{"vocab_size": 943, "activation": "geglu", "qk_norm": false, "bias": "none", "init": "uniform", "init_std_down": 0.0, "decay_shape": "linear", "batch_tokens": [16384, 32768, 65536], "doc_mask": true}
Each number is 128 + 32 x the weight over its row's rms, rounded and kept within 0 to 255. Layers, rows and columns count from 0. Numbers have three digits each. The size before them is the row's rms in percent of the matrix's.

# layer 9 MLP gate, 512x192, rms 0.106, rows 170-192, columns 0-95
098:137183112158103124124158114115093165144118152159119088115089112073095116171110070096112080090093087122088084142152195126100145126068161129127137089088134124143146133131168098140137093123131180055116079157101094135173146096086104165115130095094081145140175058163090113150112130131075140111
098:138193103142092147154161109150136117182217094126165141136116134151092154132175145128097189095119126137150115042109108172151115183155143149144120088172121101160140106126165086135126157128111134133156193085165127178208147161108062115172155106161190148148151088048067087069119102132170115095
090:150118047134150156077113099168161185131141129110186161156136166082074109182143068099063140167118145108098130171134101160125103127139134149186077098069162144109164181132150091136074132168119111153156142135113137114088125207064151115101103120123114145172133136131104137105125133198127090144
110:109120157138082113103114116116108050127114168112165082121128137176167122169189132112117125101136134070139184093134134127066103144137175165089135149087129154141113161077180178108112137118128156080162112144095085135107166156114146172198159094093133099134119182098149119142095116120141151091
103:097148142107135106156109126161094136127172157125159154129208149174112147131168165137168117163166122143173151117080151101147125175173133150145138138086141098160145097119148055148142178154119157078139093124136097088074075110100081172133115145127117221135118097139101099116100153104126106135
104:102098075134099194147079176187121112078091101118196152146142105182101157176115111151151121130061102133088135165103175172119135112114176130119085117101164123119176100103092117133110129182136177177119091133139114112147081149102135156087069121120167157155160098143113188185160088164087110134
094:108137092132139077134101024216175192149143111100107117174174120141147149165145165101101193117174139144172153122125093149163116108096223167124158103143130148145110130170060071131183110116107140146110149164090159106124122177148112107098124140167138131124169131131163103151101074109125118113
100:152101066128135148171139164092135078125190116152076168207090161107096170088167131103099170093138122111119138107134151075099178152102067082122124182145131178103151137117121110104113120097093197098090136128143120098112102160125098129112137101144130148075110084081141129150179138119124119093
094:118171134115169177137119165150193157111144149148102158130092127144079168089149116130072139124109159223126126102161116161105107095127181108099118101165138140203125132088114114175119098178141125164154138087133180111158080094111097122155143096162172164137146101144110124162121130104188064136
107:118149165171125108172153100083151049156159164118125132115179171111141167185121083113188182137166089158087145132126149089142092156125121141122165164104140215112166131081136141169067108127142164177137090170129110125126140141102162134103169139064151148131214143143083151176086101082115110177
099:189135150127151084122086131122165140113148104144156133118130167156101185158176213066109154141109048084148137084132143155062152135163110128162115067153145116144129088103112142159148116151155158162164120110111130059133111147145061127139220126152152107138160102170166081149128165136174113068
102:141071119151140091165128177139112153094100128154111087126139128154169172147070125079185175168102091093089135110088143112092146144111151152175153068058136102118186128114115117137123122094172106079111149104104059121095035113113131152118148095147171117173193131137144134139148085092125179110
102:135119131103096126146133121173129120164066143144168154094140134132114110136109133190099118075116134109151176137138141140172121152113162144152131146108108090154162136103142094145071085120131134090141118128151176156145119140114107150105160139078136144126131111154142107103207106161095187115
106:176119128162179140089089136099141111088129107141079183134097170108118064122125150129119148146137068150086132101145224067092095135110140134114208106182128125115135156122115095116139089136140165141137080124180121125105087133140143167147130098134086096131125137156118139159113061149109126094
103:169102078082170137120122175120153175157140071131120150174149118149097120136170163037120126120126126203123141099098177097114106163103142143137140121152139125101154187104110176093100099209110110112117184112157126122140125140104112138140162102117095136156173092137150116136113137113163153120
098:170153110136131075186154091144118103131148161143133109091138218130125139089170101069143114096146139140079132121106143059150110153054143079134149109162139102189168085150118137139090171125181126152098146174062122126128188141134079130164070092123127110105147165113106075127108131131141136167
104:148153132141086117125154161101084084126137176186153064115180193084133134123098089158102121065099136066103115135110149108127148105122170121126083157103082173119170129087086132147176154117153150107132105103055164097165119184079118190126152071149089151147179089119148094090137116157138137130
098:116122162133112114099171138142173097114160102133091154111116154137117127100114146191062195143121065117147100134171173140092120163125159136182118184064129084100154127127116099108139056117073120147157142111094185134113102133159165137147129155159145153166173100082149147124122087149167148096
093:071098173180227116065156165128135105138026098130097143106115129140160088114118076192119153166120178157102151138107105169087129071145137135113134111136157129153159147070149098090169139178128160128158156095118147150118084154112159143115118176147076147124169153112151091125069128078117192113
096:172116131119111126091098151124199115106140126088115162078120149119093126163155170124091080153136190131167081062090104156121086112149107134161071071168105099068116179111179083110075140134106131173176141105088118133133120173132078140109130157147138163105113107167122152067093129144201181075
097:119161145133106123144100099162109086159116063179160126100107117100100113165171204103123105070138142170170102098136132106079089135086092064129134192088133177079111133107166163179140102156170195105121154143166121193145162201148135160131151120142131074066120137148118173144128112100108042124
101:094186122195123129128190141135144147137115158142168137161075125130132147141173096099090123046085174126177078091194186142090129158132150122178137146120103094165146075096125142141128118102126088149130151120124118128180165126181146204103114084136097079184128039112138150075123137150107122132
103:126104115171118225113127136174164097090094073123111135186190100179143132106137145189075098165124160105083132127170125152104087189119129132113133152107144068117153186086102114100121072101139129108126084086097139139125096152092142114157128120186108095145174183128174162086056170169159193136
# layer 9 MLP up, 512x192, rms 0.104, rows 170-192, columns 0-95
096:137123078148094160049099101130169130134140150188122092131115126050120101175157136082140155118144144122070060126084133149079160137091172142118131148103144141132105149119127044138093090144108117126128130180182096129169146110071092148106167102118108088110199164115169106121153110129179136186
098:104109142115112198076116133095136109095102175151126104079109146148121112133188104081127115131071144149171097132163071087138199082156144122150128119076170112176164157095141112116042114134113155110114168118085098120086148124073217128141091109120082158136165105189090081165160132097117135136
098:096095109107136095125038110173140161113184123120148177108154107134151125109159171137068138156120098098178069139144119123158082154158210092145108145106098148115109128119177154067122153129115100126105161131077163153119148172118168099136162112138139154157126131092075154081142094112132129105
106:093081170091163120176126150097126191131130154084109082152099132170112158085114152067155113118137165167152116142135104140180168103181095099136078136103209080165125083159082042139112144119151063144131137125133145135198167131104135087158138154146173115136101129161066162191169073138114119105
098:187152124166160112123134117150128145067135120120113115131150162175134163119127136153177091195156141158171149094136095102123105198142134162171188088142184114094109105119146120124141123196103158127162187081144172206106112145071073137152104144056149114127100183106097162150151107073087069112
103:171164145103052193093154168132177128134166159097142129067123197110115131120099116096156086119149106156123071133113116148123134093134092200133138121139090182094177121095182173135129145116142155145148071140169091124123109148187110086101162116138094168097152122169160132059099140136095115086
104:131111136063117090165099121207188139132132155119172163189197113108141113131082100116057170151145159148123123128102161113131102136103167147159132122131136128171121162125046103100137152093092133149168129158091200122054155162148150120121127130117119127113157080133113114142130101131144116159
099:176099111109170139178129158114107118119149110114134125160089111105114113115077090148123113176178183083087145102139106108105172179102114105141086203211141178160166082127108156109135095107098175112150095121167146108103072112156133147083169193160144121077113099072167103081151136120115148106
093:122111122109115161107057155141127167109179144176189124091066116111153172178119129096130114149186186143106091075116110134130191109086113137085132145142143159106125160077140104165136119136101132146101143110086125090166119160116153114100122169143125120191192140198139077138112127096178114088
110:094096100119054105133152116100140170111109124136127185142090149128148089118084131103073120168102090150120188107168165059112139113101086114094118136147196132108078087100187110031143182182066153128131107111143053138132092165134221180135134084092210109131087128120121152120132117095161113160
095:069162132176111185101151153105096103125114109045149121169144113098180097130100100175128124110118142164146111147085104084101086155130129131094130127149197063134060171116145128140091116089128119083056123129179112201173123094094143134151101114123156148096159105092084116089085073128091155125
098:117123125163109116093128149136117140130044116087126086093148146162135230124143121075144139111134110152132098155136150132068123127128111160127136086164219124100109082146163092148107155128104138156152195104101104133087113155110163134154134118053183176143122079140142178204125138112203143127
100:115107157108137126115142081115114108052109116156184149116134110198096199159161054088111144159070091159183096077124130125098119081134152168098079061087129160185069166164126133147128171192099107194117116113098147153058136127113085111148165132098112205082123068111081100157107145120166110185
102:166159146113156113153125093125118144139111167166174100183177103134124158131127145159128097110112144181129159122113181130104092147116089059161078120139126133074170116164109156148078126138097106121139152104072142079105135152131182132163106126141170123197107130170134141095158139147111138120
106:115138135140121108162153134128157181097141064190116153152109126165125178158155160068215200106127143169163125095182074088148086118119167109092099125130195080070096130111134102115109155171174135139068159133116102172102092186167120136162112153097132181166150170095187083185075143104161182127
097:164158125103056036106143094122120142120139129102169065100157170120116100150170135120161194143164091127167075068104119091161137117141160163204113155159104200134112105170139135157151163138193135102101162165168149155149131141150080131152142142115188125122116148109187084094168162132138139106
102:109121094106156101098072142148149142098130133160107117165129085081159124185173161127135147130099126159087096111082113117134125132112154082197144153120105120092178128128096077136115164166063131139077143178067120120124145117139134118149102170111160160091132151163099089179150118114178093109
097:121138137126122163142062112162087036120070082120152131120168097078126129088118149145186216135109162176129215140082122118164137140153112147107145097142093119064117137137179147150118128105106126168113112125140132138134120107072138118148140192087135065131130056077131090123087102070133190144
097:149140101107091163147120151114143180139169159096157200122185141125090161097114155132149104125226157163139147113142131130202102160151095138087081175187101131101120110127097126180125132159119075139135137108148157123101162116110111122119119159094135126134083124149109192145133178157151186123
101:125144166133167094170171128143089109146117121155125131203117084131182192117148164111176182141145118185067140145124152113049170123155143123122123140118170194118128118139106116061172168100113107123086140115154131147152150109112117105124111134118134105124122158086138085138174148107106148096
096:134148109124102172071166134101138187096131107130097144179114154139148164097129108179129125167080113118119165147127181130095127028073098111132126088145124062108126100098069093110096171133067057113115119132140140101186125117101135106122127115090139142154150057132155146171140127166167124142
108:146148128168145121086126151120138110129110132131101128169094086115131157101162134171093105122106146131128102168132105111148153136091169088117100138128107094165083173128181143096189113184121087168099086145153141132066098105132113135145087173166111075101157114135148096111090058125066112167
105:196123176088128106155082108127109114203100138137109125144125105138151101133124151062099144154175149154166117107159117123110125103139118114122184111178085076166132072173148152124167126145145124152119126117107120145110145143129133125156119100103184135055099143150113090159166114126126178089
# layer 9 MLP down (transposed), 512x192, rms 0.0972, rows 170-191, columns 0-95
098:070102117138178138175114121146191119122152105182155141127110075105132170128118178158201132125115156137187112141159088135116159148136083134113144127136129197106132100185115098093086112130062146155107201119099160153084122165108080080121110166119136172157127086160124105128135140127119148081
099:088203141115085178150149128116100156117141101100134088119128123118076120090158098114121143075116124098178079135099084179072146141162161127133139109171164121118132098133183164071119126154140143156184123141079093140119088115107087125130150103109087143125149140112049128153155089173175140112
096:096173130127149105147197175130124138123118080170122135109089189144162131163156133142208148127117145156120148117119168088165156085104093164101182135207054122128130145201093058156139123149121106076124123152151119176126144120129117087152128154123130172086070170107119098150123111140166077091
103:173095160105161165163147157102143144092136170167128100159130129104177128171166112103133113112112158123119089113109170089163174140074128143142171143214114107119128090096125120163112146138125096075072136135155126139116128144159042137113130088158159180100180153122079132074126079049121110133
100:109184148141096109118140127134201081136129158157147099124130066150160180147108178097092122101041136116137217170114116097091136104147151081146118121114074101114136130158098129131169121136172209153141147103171063048153094148108093115099111076139133110145175169125113122145129110085170145087
106:183094187154117156173192096087152125137128157101125108126131092065076163081175105180097126124091172126087120114103150088135099140122111096126128113146163137129071113122160079120120134104094189089046153128138099117136143127123142166163156068089148128084136151174103116132084155085105127113
101:106194152145130146059127174093090139099121089120124131088098130135137152118136142132161105074145132118143157116158126106117116107140078075107105154128120111121160036135147175141141113145158108096122093103162067170169128062114087107148131141160122124124103192113140105103077139120125138125
096:092069131125137202106136105064108103090140116137116120146124085112126108129141055107104109114132140117155176119105073052160166141155113157152108160120151144138175172132121168164138136141060185140154123112103122088122162141175106051167158225119130106135128157168128092116130165126059137142
095:142101098134093165109130025162151140092163167157069120125158159122086124151184148066157109121092113101131104131145132133106122111101101148116133119110114087149108099115130112145128135123069110110121143185126101118109103106140156135145131041142173090146130098135116165120173109160107103168
104:125125111161130146164128117058081094176161090167167087152156161130162119168093108115078124136160146108097162143190124108079098069115100145175154088153166114135189117128136142136107128119118106142127046166133130124150187139112211114149167111128128135125168145045073122142076126073109085109
096:092098149116169142087187132149143047118053085171171192151147142183132064147202130119133165087146101100145192162111158176131142140123139137101105122152176098076107140149117129133185130128167124123165123143120127101093128167070114113158125138126106123064132099090113113125143116122152134151
099:126143118181161146183160152135118145113130188120115157133098135183140159072092114082093176128108097089176116120106131132199149177097150102157147168116133062148073112111130134105092106151122172143090064129170190104121106175101139079184165146137129139138165158073135128111182182159072093162
102:155132171124103071103161099126145197141108112086102129105127158147093123167091179148120188129131124168117150122108127142101087091112170137135117104146143165103096151142167080151153134142093054117132097118164104190176105101079119240097129122155132139130126145132119121155106138100115074077
103:120172115174195098093118119118085105146111078042210115140133163139184122132136203134103122130155099101145106113113175108119153157177145176148142136148126151080140112136130125082096093101163098149142097140141143089103150074129154145143137144141132143114107176134196097125104116127119112107
105:083098100143121074114099206189150176147093086179173119095163095125146132109096142148191125182146051149150114120145100175112117121147112105129143050119152106149128062144102144133121196088167147109095160062146111133109100117150143121153134130160161146117175118110150103111164131110108128141
096:108126152093205147129157127087170102141160132142099243137133163098138134165103128075142153209117134150146123196164161125060153127072137099130113117102158095098066163139093163129145114068103116081185100160079114014138123122138175120143121150160109104132195145145096132105158166072098089162
100:079108073159138125133130132082150224189118094152113129099084143101127090162103154161110100137111109150158090115122143168155116117161140047166124156122122142102169127140160117159113115142132148184132241186116114170133170160153125126120133150121082145141196154127195107129175109134157130183
096:109153156116113151162146079137210228123081129104117118052143143132126135132141166144090123117093098083117153182111149143160083141129136159134078148109115086089127120109156100107119105127210148087158113120137108125080164126112186132116150096066127128164132133151124157151155106128105111114
096:138105085092140141137111132098146119149141096056160231201173177145138101104156162076104172136098126125118179093117119164132140184129141105111162165085147138110151131140073122140107085124153054105112142134123116114141157145093135095104149115121127127081149121128122207114157142174131144149
100:147162110137149174104148111081099130086095078099167138076134144135198164131159097107159111082185088119136111167132145213093097201131072119153134085142103110094114116094102134108167133222159199145121102137146135144136153152163128153128166153154113132108186138092089143065135156082111153133
096:137138134129117109139109167096145095161100084097109107025161151140153144130140123114069118129123105175132181104149137120154091160126087133118162154151106146114140100057160112118137170171163140065129116116180123187171165095092083167180136131197144090142134131189130160184130122170134058120
107:127118188117160155098102135144141160137138143131103124114120112083104137101046178143109161179086085164083124172127148118137143134107151160150114144089069063131070175153166099111194149131089094106093144098112117143173133180149154172162144104188108056190153104110144091107122155100113108131